Part of a small language model's weights: attention and MLP in parallel, 4809 steps.
Each number is 500 + 25 x the weight over its row's rms, rounded and kept within 0 to 999. Layers, rows and columns count from 0. Numbers have three digits each. The size before them is the row's rms in percent of the matrix's.

# up: layer 6 MLP up, 768x192, rms 0.0792, rows 431-559, columns 96-143
# down: layer 6 MLP down (transposed), 768x192, rms 0.059, rows 431-558, columns 96-143
up431 105:475551533507491463501509485511501501512470447467555524499517530526485514472509523476435503536497453487521477509529472538482513448459499491476480
down431 102:501467496499494540489506500461555493533507512498496452519470481468487502506550507481480479484512498505490530496486555478493477503537487503488525
up432 092:516487477517492517526482481462518477515472500501505506537444468535487478490490493569485491497512473522500471435514482528487491494512537456453476
down432 088:500514508496512489450528523514485506503527482523512507453526522470530527496499544442534518521534524449471502536531477485525530513489485540524527
up433 093:476495499508522511519481466481454561486524540515523465504473511482473530491513518503462493544503527502506515541513518488537575473509499494459451
down433 093:534476500494466446441525497489503461502496501513498496475521485489555489525531505498515478474479513524524536443460472486466444494453516519529476
up434 090:521502490525495495530469491500502479485457516543522515497474434466519454528579510473485524512506541519529465451468530522525507530517495517506495
down434 094:466478513446495501470525494495504488480515508483494498524549570506507511480439485553523482483521474490476511521490475496459491447497509491492491
up435 093:471499473503495487507529469452492509517491495507487533507510512503473459513481554516447453515526510471475507468488554473473525506485494518467519
down435 083:489484512488489487498458541531482461510494501520499497561506497491511535532497471506544569476473498542524501523471485484501468507488503492509466
up436 089:491535486497493518515479480497464513505509527498486452513516522488510469497473513509497526538490517482512516511487528482482518514501490524535515
down436 094:494474536481513498484505519481509505476480519503516521491473462540509502481504500525496496466497506530504481496488497523534481467499531492480526
up437 113:489523483516500458500511485519520531532553504500522473517509513504510517478486495460511511531497538487464497496486463507496515535488512507462469
down437 119:488470509476506490514503531483498461516514511514507498495509496490521499487539485535467523487490489508478488510479484529477490487541487500540471
up438 092:486457519509491458433488516476522526527518470511518439508478516496507493538506480515482501540516541517507510503458470512485486503460521488521497
down438 098:520532495479517525555490522500467474470473486456493533499516485517508505457471542477494457461479488506504488485520493518506506511532450547469500
up439 101:489506483503504464516518533505504483529504460517492477566497480516500494446511529454519487535501493504515509503529471499492466476463509506498476
down439 096:497486535508520536537480451571485478515451516502536471490510525484475509500484475494499513488517500494479454493517457494534484520500540524449496
up440 096:500532499523508544447480513489511495506508507534529462475489509517520500541494482468513511545502539482479514540497515527528497496493515485487501
down440 092:462482500480502440529497478512509518514491499522476499541529477523487520471501516511499529489500464537458490485492469468495501454509492494501496
up441 092:466498505515469501477467498487509483506506506538470488510461499525528496522506455496464523504484526491488461526506508484552529481570492511496439
down441 086:506517472505496459474529514513477540516486466465526504493519485476485536475482526518545503494507491468512548470498527504458504509451509465509526
up442 096:486522494522493511513498512506512502523534498488518527483478461535497489483509506515499447560509460463556495438473522475486478489505472489469464
down442 088:502489470488526467502514467511518501494466485497495468517519502482470529513505514476481490464548498513481500527527462491505502534489541487555510
up443 097:518493484497507519524469497473493475491489469453556475472457531489508491506493456480482498525530505509476512483480481472457462520533498507456523
down443 085:490540483466498508473525520495529558485487503511467499496531482493486537512505544515532477482425527473548460511532482493529515477514523460519505
up444 105:497547478499510487463476490511519469528510478500494469518518476534492451509533487501483556521518533484473513491458486477488525478520452492514479
down444 102:484471507460485472515504542538531533471476532489467537516482509492512498477480519506507442521503483488481481515524479485478503502452550520481502
up445 094:507525495526524478485474486489509505498523534519455546519524480491514510489477448463530460541487479487512502516506490483517537496495456518476505
down445 084:464520500503507521503528524541479534494481455486562497482480526478501463528511542536477496481483519540479528490500479490498495460493551507484509
up446 111:494456510508502525496445478503517406532480542479496506485474510506478467482469505555500488514521515521474478551483485495530519471494517490525475
down446 118:497515479480524505508500461484479533508488498526501519514506464508524497497513512463494518509499498498514501480539483489486496522534457467499506
up447 094:484496541470500439468513442512507479557516487521523484527483525506515516459524485514458491496501453509453513489473480478514517497470550461520412
down447 090:494505481519494551508494494489517509473425519489494522516535484509409503506500498500509524479521478439498506525510459515473471498515486516503558
up448 117:489480499453495510504513484508497453524494486489516506533457507500544490507473479531492472514518490518501479483488481497484480485522520533516496
down448 109:541536510522484488455485503504527493489498496518483481514481537508520515512512494512513494548495535540492511477505481455490500512515507521536457
up449 109:435515475481470481467504530525497505495487511496525499529507473497523517438523523436493497511547465500488535522476460506527488500461460481511485
down449 104:543481511465481505512517484503524490482497515526464499475513484510499485519516518495522494492470489494498496490549532477494533504507567512458475
up450 092:512480466466494487511495488494493531508496497488490487505480515491500526537484455526539485515506507475484577438529587457470502463527485521478526
down450 099:497538529541516529498456529512520499472523506499496474538494482509517498462503506481452531478476476510515439533515462528516508507470511490497456
up451 101:475490471473510508501494496472514448505509527512515534495482528517480490495494463517529495483476490555523477526571475517504476453507532485460497
down451 102:507515534518499472534489493499477543505492526519508483522482490490501494521533485506442493552520519478499491489454522507509519511484495497500511
up452 095:473474501503504490467481499450498473490524517532519455487493468503492499507497476544489453499521521472463492476521514520528542445501447526504495
down452 094:513501520512490464480515503461540482477520509550527548474499475445523441478481455546505495511474518466479484485509507507519499488533461514505468
up453 096:481524499495513532471521520459499524522489506510479480543462492486517495549491492511504483530473486481489482448467529510485561464482501475433472
down453 094:503503483485480459540500509510476479547463574508501515490533507528517495490516478478451528517506544502494539537526520474518506481522474550483513
up454 109:515489519511505493434514469506467454523545548499500501511483510501497464526513527503513515500523567450500511485503500537513532506532482494460498
down454 113:452467505493509501539523525465549530512469458546484495493505504519502531482480491486490512524500480511492509479492493481478518493438516492540461
up455 101:490515506487499455510518458469494507509528487496552434500466501484517494522493481492515525579514540496486525487461492524560546489489463493510480
down455 105:491500470486509521456487524496517504490460530536495533506513466502456496483498512520491477443471486530475487509478487529442468490525542539497524
up456 109:491545499521486430474506476475510487511514518487516454520484483520498476506500497467503435556527470464515483518478503481545473499502472519478527
down456 097:488458508509492585454509480483503530478467508522532509470479532507496555493530484508497531467544520467515476494530518478522495526488470522479492
up457 101:490498529517524505514512436491487497504492452493505502505493527519533508544491522540466487513497479493470501483507485497483494437495469469523496
down457 103:495536442447491499514474517495493499526505566478526463514502489529493519447520528494518492486493465529516490468520541511528475479501501552455530
up458 113:481474452500500496519483502449509477542477479502551476527497503515502511480524544489494504509565537540492534521518481502470514498532506483499528
down458 105:505458492515528508505493472468532504466541546509476476498528488459494456513470468508547518546505509499507530482466497528526458486521497499505490
up459 093:466538518490511496485495501470531551525500476477480450496486467480550522537491496494496477522485494486478476494486489530530506488502518483471523
down459 093:525479508500472505481460474515502448504500503515532532534520519499503493484489515509473523468521472511508490492537512489482480504494461481523503
up460 098:493507513483470506492467463492517487492491508463499496503458498551499500448483501477473516510476490512511517496514452461470469464514492497444523
down460 080:523509470511460490489516531519483525506505478526510536499541478461502530547541514461521491518510527501486505512483538498508504495497475514510537
up461 096:524521525486479501503476500481502511506479518491504469467511491475519490530469526522499491521465530464505496465499515541528512482551489523522515
down461 080:534494536513516503463558484518521494458479466494486527539499498517475512455518481501539464491506496525492543490529506487473462480475517466532480
up462 084:507459528523526494508484490503523495481477502531498486553500497473516487550538513466521541502509508514468448521498536477508504491539473511501512
down462 083:489529481520515506462492497517508487529498506444507474470507481481492538464477532517519497490492513482542552474507494497464489447483576516474473
up463 096:539492532513500474475448525500514500544479509483498521532474492473537498493480486483467457521511526504520536526493494512495537482538532535466503
down463 103:503476453513462516540564481493473521461556496509518471464515510466501506524522499530536472513509486463472535467508492504477498489484465488522536
up464 088:499529498525483518538497484460506480521507534495525507515506504515445498498498498474492498487534511479497508508527487487542524498486486549444496
down464 088:495485499473523492463521531511471524485495442442476516485501516508541491543489493541491497511487498510494500476482539492479490487536512438553516
up465 090:500522532479507495508521492530512526473538452524578521492493513518527530502523498486498508476511520517458505501497466493503489483509517492503457
down465 091:498486475521493486492463511471503479534489537498469490523545489487471460506450480490508483547499503502545515499500521499484487508477447532509526
up466 101:469497485489513472539508496431533521476501553515441519475503497481537500546531493528478476506508513441480540463530487466535546444514503524500493
down466 109:484520521523506493491491540556434451470534459502521525560504516508481484522514494534450551480452477557484523500487499510482471498493456532535514
up467 093:517502508461522545475498473498505479494506511471465521536467545498456486536456484517500516491531462473487487477483511497505504460468470513457485
down467 090:496486502531481467534468517499502501522499492510542498471546439525530469464508498490440497486477507509472481517536485524510479551513505523544532
up468 100:467516524485478496491481502509529487492447516492502509501535517485526475516468495513500499481472503486476497484501482484495507452512494505506489
down468 096:512476515481504484471504531510534463447489548517528522452563512437487443483473457548521526481482497499482509455550471491531478485536490505504493
up469 098:500503507502519477479511424498518501487483478494542419489485484486531509504527480507514461493536499466482490475501480510530517526469472471538488
down469 109:485484511489502507496471553497500500532512494475448536517513535519497481445525512473476552518495515505511501506533500495497496451555530496486489
up470 100:509505487475483463484509492458489451487528498507492474499451496528491489503495477496475498533519490504487497510502541494496480464519504541523526
down470 099:534507484518465526505498537520474485552500503491492532475542537516507523544498520501505484506473493493481531474520490480472539531491474478468509
up471 098:505499574510507486481525531464503510508521507516511496488486496495468492544511483467498482514471520480504503468508487482529511497520531492484493
down471 105:457476450473496482525460454486523509534470450483503508519536512484475514493466504514528537489508477494492504523499501513503546504510466517549503
up472 103:500515463464484516484477470447504475483517497517509432503516489528566484479516493507478485531555491480521494440465507505524488490539490499520495
down472 092:485516513528517506527512518530537503537480515455503556485501520469473515501470518512516463441447536525480456508524510498530490517510477478506513
up473 093:536461491526531506514494513505488508461515499497524456494508493513500487524486480472481465497499514501505499498481525475449488483494520483540482
down473 089:448518516494523498438562501480517475504507502490457535502488488474483516513517507518517490504519484481492512508541490494536530509516485495488507
up474 090:491488489538483514512406489485477505499515524471525490535482472527520525504481504457508512500529500515519475491503488463481500492508511484469489
down474 099:516526547468528511511587518499513476511469500505466502478515500494492504530526498527476495538477518488501508528472516545519524483504505494546526
up475 107:513491471514491461492464512523478461531545539541467489516472522513478488474518513506535487508549547482492515525484531471450504487476513554469509
down475 104:446501471472475548496508514480478521520472467467555458529507481508533499533502461554496493509479531490494492504476506546495474531529514511500511
up476 108:524488483488480522489478511457481471520496513497516521507495485517494511461470547521512499519492485513470509499496480470504555460502532535478512
down476 107:470513521518488473507503501518518472469496526520521505462474468472503492546534482504477499470532459473500504540499494513499528493506481454526491
up477 108:432537487516485469454509503513507512527510476507550519508495508492509480539517500471456533511513550475498514502516504559510530499505459461491468
down477 120:524473491487481518494496495516493486515526510514469520547486517485508510474514490540501478454489510476526504515475512504469473512510526511483509
up478 103:480512476474491517513522516508538534485501504512525487514532534547509451441507466442517495520513492510516464472534508466483518501471499480500455
down478 098:492518506517512522509481503531505468531530494504498496503523455472498519506490507509487478494505455484471515509513527466492534507549491495511498
up479 113:495501504485525509498517468500521452529550492506509497536498452504563501456500542536444497459523517509522475505495490492535523476518472490499487
down479 112:527472494506498478511510497516527506492511495472542498510494517489468480531551478490515551546465474499450484559512472508463519445518496514509513
up480 102:469489515515459486451485486449485513486498492491511489484478486514489517515514475492473463497534442476579511456484519492524514534458503463438517
down480 114:554491510482529486544486535454549522504496512491486515494466490490460527500533519485552441529462549522463509493487515497513449498510498534525496
up481 119:491467531510513507498491484512488430490464520480506497543492487513516477477512523507505528482493506541494551515511492527477510517487516502483492
down481 114:506497495504443480488486547505555518494547478530518503501503476504493500470503513528473527483550463494461512499541531516534494479486456479504465
up482 093:485538489494462454442533522485509530473500478463507509508496527509492497527489511470464520486514526491488556506491532561581499488501448514481503
down482 099:453453481477484539545499519535483466523487525523509505535490511501496545494523534531536470539462499520518487500525516505430505515494510482495484
up483 105:500478495528523539509467520468490497498535518524467471517480552512512532493512509468534487535486540523524513513498479495480511470505497475460466
down483 098:488511530478495449501525509520503499502510508528535488499483473454493453540519501511463526486478469476479509464500524494512500513497491500501463
up484 098:544503481470472479483501559468522496500508502491482463523507496539484465516511491548483485497488476519522513487477516439440539465494513502502498
down484 093:467471486480528541523514475512494478512486504529521536497493492513530532501532512446471505512552563486501490490533512506517459488522520538458547
up485 103:488529495513464505468470496480491499506468501517475503503534476510483485523489499564477516523542528454516510455499469481527549456471511487475478
down485 106:480493483539514506467451507471479508486503460497512475514475477483440446502479500503502514527500480482521515498486492534495548469501478476547481
up486 095:470503473559521448514495535433502526494523525506473487502518527482513487530510513527477507508483484505475510487484479510536526468495468528469493
down486 098:500509541462487535469490450541489492530483472543509534518470454503511488494501460470509513513487483478497492504517534501483476500514512465513470
up487 092:521496518479520497487504525495491495500527489473457527509463529466499477541517530496472495532505544506524555441476516522529515452482520496474515
down487 092:478514502510469480542497482524458499513475492515530526516534483513530517460487483507547511456470478498494458555505463495471502530538482532540479
up488 103:469471502533500474486523512504526468509506498460509464495539519486526517484471473483489522532507492560444518510502442521467544480482512496464512
down488 101:496529525520509481492497529485511499533517474482516522533493477446441480449487472517523532495496528484511480500515492491531487495492514487541498
up489 099:512526540491519467487518512507526519480504516491482473561509530478489525491521520529496465563489447511518530489506509483526500493472467525511506
down489 098:487508525485465503513479542481455493492499527460557536484502534508504512514484515511477496449511523501475469530494498504465469520484549491486505
up490 099:477484525475502479503494487494491474510539509498486527483518480482442505517478519541504545523501514490488467431489501512492523443490549506511502
down490 103:484554472493501519499506493493501514503499511464532497498483533484524492463535512446464472527496495489517534535532481513498513541538499517511488
up491 101:490519541515490507499484494440510499530527513490513456519538490491488501514485494532490466502480499446487536516536519478509511500501454477509511
down491 108:488517478491530462484505498529488497468471504528498538480449504508472504487516521481515516533557493535499460480464493506460518494540505508465513
up492 084:480514493479504496451526518498498494489448499501484468492431499472476461451478487473535493500533527492507504478460550481490488479507508482499449
down492 085:516473507497495492526464503482479505511538502511487470498547524525532532558514492546493501528478500488468496474511482532542481519464524527509544
up493 095:496507505537490506471489512512496510515493501496483515522457502508490440540495491548478506506490474497477458473522564486488489487507500508488511
down493 099:529489491443509491515501509463508494487510487531495491485500506492507522466501499523508487528527531486521519497468414500511501515486507483481517
up494 093:497527455527521516523495501475476480522485508462525464519500485516494499523485506475470505525482494487491540489490502551495516446507508512490510
down494 098:485478542476502473472534502506541511501500493519474508515476524483503510504531494521517502478516526524486471525514488480505519538511494481502493
up495 112:475520471504492501461458499485456450546507492473470499497479484521502476515461466515453487528496538506506517528518531488508507463519540496495525
down495 111:504467492515500520531529486474509488515529526465503499479501544432508536481499506501485518506551435553484507504525484503496498519534502507459491
up496 095:505532492518400516499476539494482467528486470449444513531507510495527467496515535510485538519486498517481520494497509503501473529538488501479535
down496 111:501465479478579499503495484493513499498510519522566482470482504507481514545487478479489456513485489464497504477491504492491517475457510518501488
up497 082:500506501456473528514478496498493507537514502487481466474463502511537489450461482480516498526521482517523517478495473492450500469508540476477463
down497 088:489496497516500478490523476471490483451497511492520523509537487461481504552556514541468513470476504496478472494498520491550526502500472518501521
up498 107:475488527488505471489509477501514483511488508533511500507478538551503468501513501511524508523470505525480474460516470520486484485445466514469481
down498 101:467542483476501498541476533530486524503445494453541467464492513482537528524514509503490506484503449479515489507526545503548518537553522503507479
up499 097:480500504520511492482507502483526475515497516502490524495472465475497495474483502474526499499536508477529475523492516515538512522527487488466522
down499 091:484510494514486514490543489512502543492532492478539491496483490511493492556479485530444505512498499536473506503490471499482499471477505473519458
up500 088:490508553477486512520485470521500503514491501485523506506459522507511514495495547450517488505538552507490476479472486503501511542557490503483491
down500 085:483481454541500499474479501480485502455518531532504498470546488461546500500495475519503529473468459480500528569519497499486489431475522525507517
up501 090:536549524448382457483480538519518496493510471461504455496497540502482510445506473505455489498445478514484524496490488509499499495469450517485499
down501 095:498460488493593544505514479455493520526498510533506544513510491509516485537467519488543524485542498500482488463490484464500529492519503478482456
up502 085:472521488555523483452470497516507476511526506471484478537525535504521499508533484500474500528516476512523494517504521501504515497490496522510475
down502 088:499491524459458531539529518495495548519460489501522499472471464484465508467484467525471485473493527519507511511482484489500483490538508510493494
up503 110:535478522495499467515496520489493468541519521542469484504487478521516447486500491517533492481504531535494464532465452503510536483480540479488516
down503 114:467530489503468487488502500499506523475504494512512494527524506507482559485489534513478518533480490467452525491509558537497488479531459527499469
up504 103:486483497516476453487532490438502483518498522481529483531497524487498452499494465484513510486516527488514510481517486505473544516487502505494491
down504 091:499507506482513530511497500509518534480483500512462513519499463486543495480471488507511523493456506458481493525503555504508444536549492523493534
up505 093:502477502492510524513445527503504519546499514546501488492502508508533462490545538528518488525545453517472503462520475560510538491450499481462486
down505 089:486517513483482480509518483516467472449479504466536526511492497495490518511455493466519513447452519509522514535497506444498491507544505536533488
up506 125:522470523531494493516481480476514486525511495501495509515477551536502478496499482522503496501530505501460486478484529488485480482497519488512498
down506 115:508536475512512508462521482482513494506443507505485505517471480497516492503487513494507504496480483508466490506521487468499498519482502536499502
up507 120:513487464497507501498481456498490443534503474530508474467443500503506497506510511553539489514546505504568483483504519487501503484525491473517508
down507 122:544512494523514512511518515510492515512515469522520497494505522472503521496485466471564541515528525491460473466516517515485473480485501494499505
up508 107:488515500467516492494454527493519511540450513480493482487495516490509507487522475477476452517557515479494507470471513487477497478499474484503501
down508 093:534468506510504476532491478516475450554479491520493538539505482522487509492520514511504519482505485519487505506519486490534496511508517489494462
up509 106:493517504486499490481492493517506507508493483457546491506441477498481481512511470515494514518504528483463506496500517512525522489526468515501497
down509 088:561473520539480465446486543516519487486504514543494502491477480482521462461528494492489507475474522553518501472479509495490484502507521515508506
up510 094:500498503499505485476489494518500485507518491531535498509528508531529506525470496489497483527512477499466451495548534544491530485557508505506465
down510 094:493504530507517529527500504472525518486486488487470518491458483486496472510556490519487534481491533525520536490452492445517473539471498528484520
up511 094:481489489509531468500505462490478499497501455510470457536504467517516478517488494537486469504500538490463479504476481478532514459503486505535478
down511 092:522525517499481532460481517486513514485506551493496533456451490487486511476511514485488528468504485459530510493512507544476513543521530501511529
up512 091:495457486501513507467492511487480492485506511523504501557464482499484513471505482527503533561491477495500506454500495502463526516441480492505441
down512 091:505551504518451484534489512486491495508500527496482498471517506487514485528494497516501471473538537528513496516474516488533490488542524478465517
up513 105:471496479492516508445477471486507507501484518520496471476500462500501505502525491516460557541474537496433521502479501518509526505530514515491455
down513 092:495522536508476473504515554503532500526497499457528529532515557478487488504487502510531475482493472491541477496522469477492488500461507442511516
up514 096:490468514542506471509530483425531507532509515526500509506502518480532497540499465530536525528495552468497479508484522499478524473527492483479465
down514 102:499506486461506554497467489566465476478501466466524492517495484520466504465468497500487524485549469506527486465515507515485481523470502525501514
up515 117:484479553492482482471502470480537519534515484507522473496486506527491448502507499483487456546530466463531506476476519490522550505475495505484491
down515 135:489524559509518515483517447500483521499471532463498455500483482490466504512544447506505483514467495490494552453480536468536468493456509468540499
up516 104:500500486524504485494509522483477480484502529503504525551480510508501486500495472528472510502488468507508498481455489488497497441472507490500450
down516 110:457474471466495488493451533449539526497466481514530485466489470489505514520503474471497496530533496515526500513514545488532516471473487474485518
up517 118:491493498503472455436515447488513488492521488515550482504455474497478493491509483497493472496489491494500497472518520512540526447486430496504451
down517 102:551494538481506470434540500517530482518485510531521542501474463486507483456487471524520482478484525534492494478523530494488512510494492543500471
up518 104:492424476479516542523487487476511447534482524514464508532512503520540528494486527527481518504481501512503492511546478478498509497502492479499483
down518 098:478517532527504481507499467507492539467501486484509509485476551460474534495499521485515498543539513430492488481445485497487516534509512518494522
up519 110:488466512469503499524478487489486421521499511507514501503517524518543505471493518543504495480532519541485493495494468548486518478558508508504443
down519 105:503467536513521508487431512507491471508531504501530487499487517460484555484488485502530475486433473512465520505521475484443520475524544502475536
up520 120:473552468516494455507477463479451522515505502474517470503457488508474507553496504464484492535472504469497530499493493513516528487550511484486459
down520 107:486455528464500524473489536562527452541475541481535487506524504450515490485483510544491507514514502523484547523517501527484490495496551496481512
up521 073:482492528469496461473461495471510510527493528505509477523475512503495485508504498529459503530520511523465505460483507499519523487521484482473458
down521 087:475480507479513496475468492483515499523493498484511488522450498484495487509488497525469512548521506507481513459494516501508519468509479498469460
up522 112:478512512492503505470465499492536519497519482507543439501494477507487521493498473499484500523535496480508523443493515539489469462530488514476485
down522 114:472524488499504441498500539461478493499513482474488518531513490549493497503471493465485477483530482458494489563461514487521512516441499521495513
up523 097:501510479536486516468474553497479474547501523483488515519492467505463457506505493537506504511524556509530500504475515509464527471502510495500485
down523 098:493502497476544500459516441504537523562490506493512482486505510443502516511505482457510484461511472482458501501522503520509491518510519508493486
up524 098:496523501501509474496447500481546476526468494502507544502512472486462464552512491525497500492492471426490499481527514528500467500468473475482511
down524 097:460523479500489493511530491521461504478532480482500487530501524483529518461475490501545481478484458558532500485471454514467515498541518512459522
up525 105:477512462511466486474468498499493486500491498529506451507494494507509515489499478489523515483493531509463509506497486539482487527521464502499451
down525 096:531476516478524496507478509501525524521493507481526503533468487534486511498525523495480488526493468480547501531518496491496509500483505488512548
up526 121:499487493507471472480470444494469439490506521462490493532468525518509467503510512517453527495531493521495509523487482495500550488498492563483496
down526 106:531468494467544476522508494493490522544529481554549485532470509439530452512487517538501541503541515508492473520480462491499483480500505483494489
up527 102:500471487492486534498485502523470472533527540509469525532498548503524502504468491509494486519519520483482499509454515500480523485545498497481500
down527 094:491520516501488485534528498489491459468484524516507498483486495495502539509550486492492496537435490523472492474522528476488479507501490519501533
up528 088:497519465529541525511501507487509507502479473505495494520501528519535490538481537517475457544514495465540543472538531467506528480516486483472520
down528 075:468452537492465480491512491473463511508532516512539513485495486493480518460551470497489525503506475545482457500494517512494480500486509491479466
up529 108:472497491505496493479439494483523512506506516478480503505507500483470461548476512500519498542484512473467510515457505493500500482523526502476459
down529 094:500519529463489497468528520519483460516506463510510517490539509565543493476501484462497476490523513523484466502556461485497510523496479536508504
up530 108:521485512500512513493494485504510452525463480498529474509547498531522478441491512467473507482531502538478526513539486474532465485518518505507492
down530 106:442533484513531516530496479543527487486480530479512532523479511503448521538498513454497501493485479480499515491481503487514524503502439529478504
up531 102:430515523501518484489497481500513485531516479518497531514542499485503507499503537544495549516484511479520548458499504539497493484511531528489483
down531 106:541453513502519476517474536506509509462548507501529475490457507509501522471474450440512464494515559514502482506518466454495522474507512457497505
up532 085:489518489466536495513518448530479472499499459521535517518509482523561481537488508496509541467524524500486508492549460489488494484493436494507467
down532 095:495470530538491483465490521494495496531489544478472492461495503473446467485490458467461467500477452481484515510463514498480526511498555494498524
up533 102:496509490512504504477486535505486507504471488447490518501485511504508537512526494518452507507494505491508515464504532524499476452499496493477489
down533 098:478490509511476446517491485474537457494509541509516476508518498491505483448518518482518496483511467504465503522485451448518541553504527473467508
up534 094:470555501501516523482484518547477538507468493491509449479514478494498525499491495511478520483495527504462549489511451529512466515477508485485539
down534 095:530473484491478472507518510497511438479508492504464533508495545503496510481522545512519473514499473507491464536488538499500532497516496542464464
up535 098:498494513530480505540463452503456460522507473492527482502488455537498502515523489522542533500572505517494491530472460492529502525487505497510513
down535 102:511509503522549507495545464529584542467485489484484545502505520427513464485499523466442479527451468472496482467544505502490524477504463487495480
up536 107:481480514497507481484471480507488504544493509480571552488465488508489493502514495509506492494510582502518465493524461554471510474516451535498469
down536 119:524511488510498525539538476523464477457497524527440445494536533516501478495511500510494512507509453511485514501473579432543529504517514478525495
up537 094:484502543540517490469475498514492501519483519504546484501521514518496496470482487514489498526520537493507544475481514522527490524485583466517486
down537 086:503502487444505497509531471486543522498500496472458505504452504483515501516540481505524507471496478502490469478490421483487508471490435503498552
up538 099:449485481488510533509512480480540532506484492510513459489481547484466490444492547512501478504542521521538541479467506526507499484493551483472486
down538 102:546529530524499441495490556489493507533502476502528526486499474482525526543475492485503513524470508469442485518545512514473504479524462504534514
up539 117:462537523475518454478507471509538532521509471514542496522501488484488510486508495506500497546506534464473493459492470478533485460494483520429509
down539 103:485501523510526523528506554510514499536508520519474443537489460489511487530501496462501489520508509501504502504468490491466527509470491481536506
up540 094:507538495470509515522523476511515522501506469555521543478509503491490544499510536488484496501525526524435467448529491519474532490478484495473463
down540 095:524485522533486502502461523511521510495502526443495466516482493470491493474496495511526515504482491498567536474489522503549444524509501512527564
up541 099:495527476514503491513513482473526534529501488487464490496531490515487545492485495473501503531456527485471530542506477469550507497510526560483475
down541 096:514496488494504524501457529526465497472509487521523496546492516481530490501476501542518487463559503498523529482504494517471500458491493462529527
up542 114:529507546484518497522507478488526512505468480481541492540463493506474499488499478517493499526530458440534495446518508522518507474478469494503507
down542 114:483513501553523494459484511468510470476517542471440501488474493490512503523512448448444531467517509492492509471440524501457512500539526501466480
up543 096:497483510513470505491508505495528476506501503491489472519515527478558501496495528505509489473491493552514517461501494490529501508512532502525543
down543 085:516527508504514507513486504470497525501545520531519540475519498536463489518528474478486513521527475444436469538502475512460505455506438511476459
up544 107:498530500474530481515471464471489516521500491510544482492533466530522495514539511488507511502472489537472500535533481522508504462469504526439421
down544 113:445482506516509499497499519451520470508493509517464519521459536475499515486487515504501488508548526461518510437467514499496480519488473469556544
up545 104:402488536499482478495494452513485476532467480478513479516469575492497517529512518525451501508507488505488503451491498502480482506478544459493467
down545 099:509504519503517549476503489489518560494504483519443493483523492498486496499494493515529509479541468467522503521518518475530454448478462495462500
up546 095:487520511517482456483499478478507537498515495500503440506536490496506478490503501500427472493514504467531494491516519483570492481490438464520501
down546 098:500488513473488535483495522521516445477486508527484531495443528480485531476534503527574489497474486518465483510521514501493487496554529535477494
up547 099:418460476496516462471489509495473493504464539501445520475497515511475538510512520495460535498496509515515509458460469479546513477526523478457488
down547 105:562538523504486563511493490506504480516533451479575493530498503467485468497460524525522473496506503497516481541551531488481482528468480533529490
up548 102:486498500489511478515533495475496470531480499458537480527465507479497506524517507534456467494492454505495488474509535493576476489487477495489527
down548 100:515512466503524532513484474516529505475511469500447528496500461474492473492525510507545507521529538482514486497482466539453489449520535512502490
up549 091:482470536531496502493451492495476476512491515538476497514507491494496484535504525477464526509526512486463430496539509505536540472544463526487485
down549 083:516482493494515519493543529473496528474495494479486519464483488508488492477485445520499461495480513503509555498449509462471514507498529488527472
up550 109:482553514484480498490467463475476491504447486488556486514458471490511466538497443496475479544503500482503520497520509540506513486517494547512523
down550 104:498500505542516468506468503530462483467513459435516529509489484534493448541465494474510513533475469538488480494484493511497528502538499474546521
up551 087:451497529484538503493467536531565508486518472475471487508495501517532502520503504494499504459450513499494489507486514504502553534508507481451494
down551 083:522484490532489493503525461479480480501512542556549493507500494485459544454480518482485514522569495507513456497520483526507450479488460519540483
up552 110:493561486511501531514478458443485482508489519480514477502515498528508496511445484521478511517497486480484521488541524500477527493532460512508539
down552 109:446542493494487512525524523463519486464459540464529474496492492543542526491508487494518477520482468507525471531557536525494508489503523492464489
up553 112:471524500505496486441503481483509516523466464448520466501499466486497553489474484510493505492525480491516528444502514527546495505487480507477520
down553 100:548504510506539468538510509514483457485488485543506492554472511514531433518528509525499488490474489518454523483415509490495559551498508512526508
up554 111:491507506511478503458510480490500490480521479527496460513530478525533495497532515454482489508539510479467529547528471494533520471512435476503467
down554 125:488498475471525491515496529483531489534512525496471493449490513510500507504493503534506481498493496511519449468501504467465491509520542521494513
up555 092:471547540480520466495511504512468503515510520447516496525458517526471489441537514504488549509516509532503505528472459533501504477492500502445454
down555 094:524464466512470525497490504498559497509488518550470521446525472449513465566484496498526476507481507488474502480466519446511503505501504502565532
up556 102:510486513526509509492494476477490514525483501475497450551478503494520528456526518461528500515527509468480522488460483519503499512425462519440519
down556 105:528535516488519479488528506498518497471525503480532475484528490504496510515480485535482500458485469501500500531566518473503447483544508466568504
up557 087:482478484499531485478505457530487488473496540505508479495507530484470504516530481515474518521514489542516477496525544480510484469530515465468498
down557 094:519510507494477495525471566438505505531497455501480513498497471504516486481467512474504482497477529489515537480471461512492523516462503519517469
up558 089:471492518495503515474526470480513501472534554469506487466454527488505451493487519478505546471533523470509498469520458537499501456457514506491479
down558 084:511497490510460494486476531495506498530512470547517464533572482507485515481491484548499470526473491542506469515488548444471500512547496500515511
up559 085:505515454448518520474484564520500478510497550503525501502465514508514509531510468490525532535490496523492549522489468519471512475504499488518487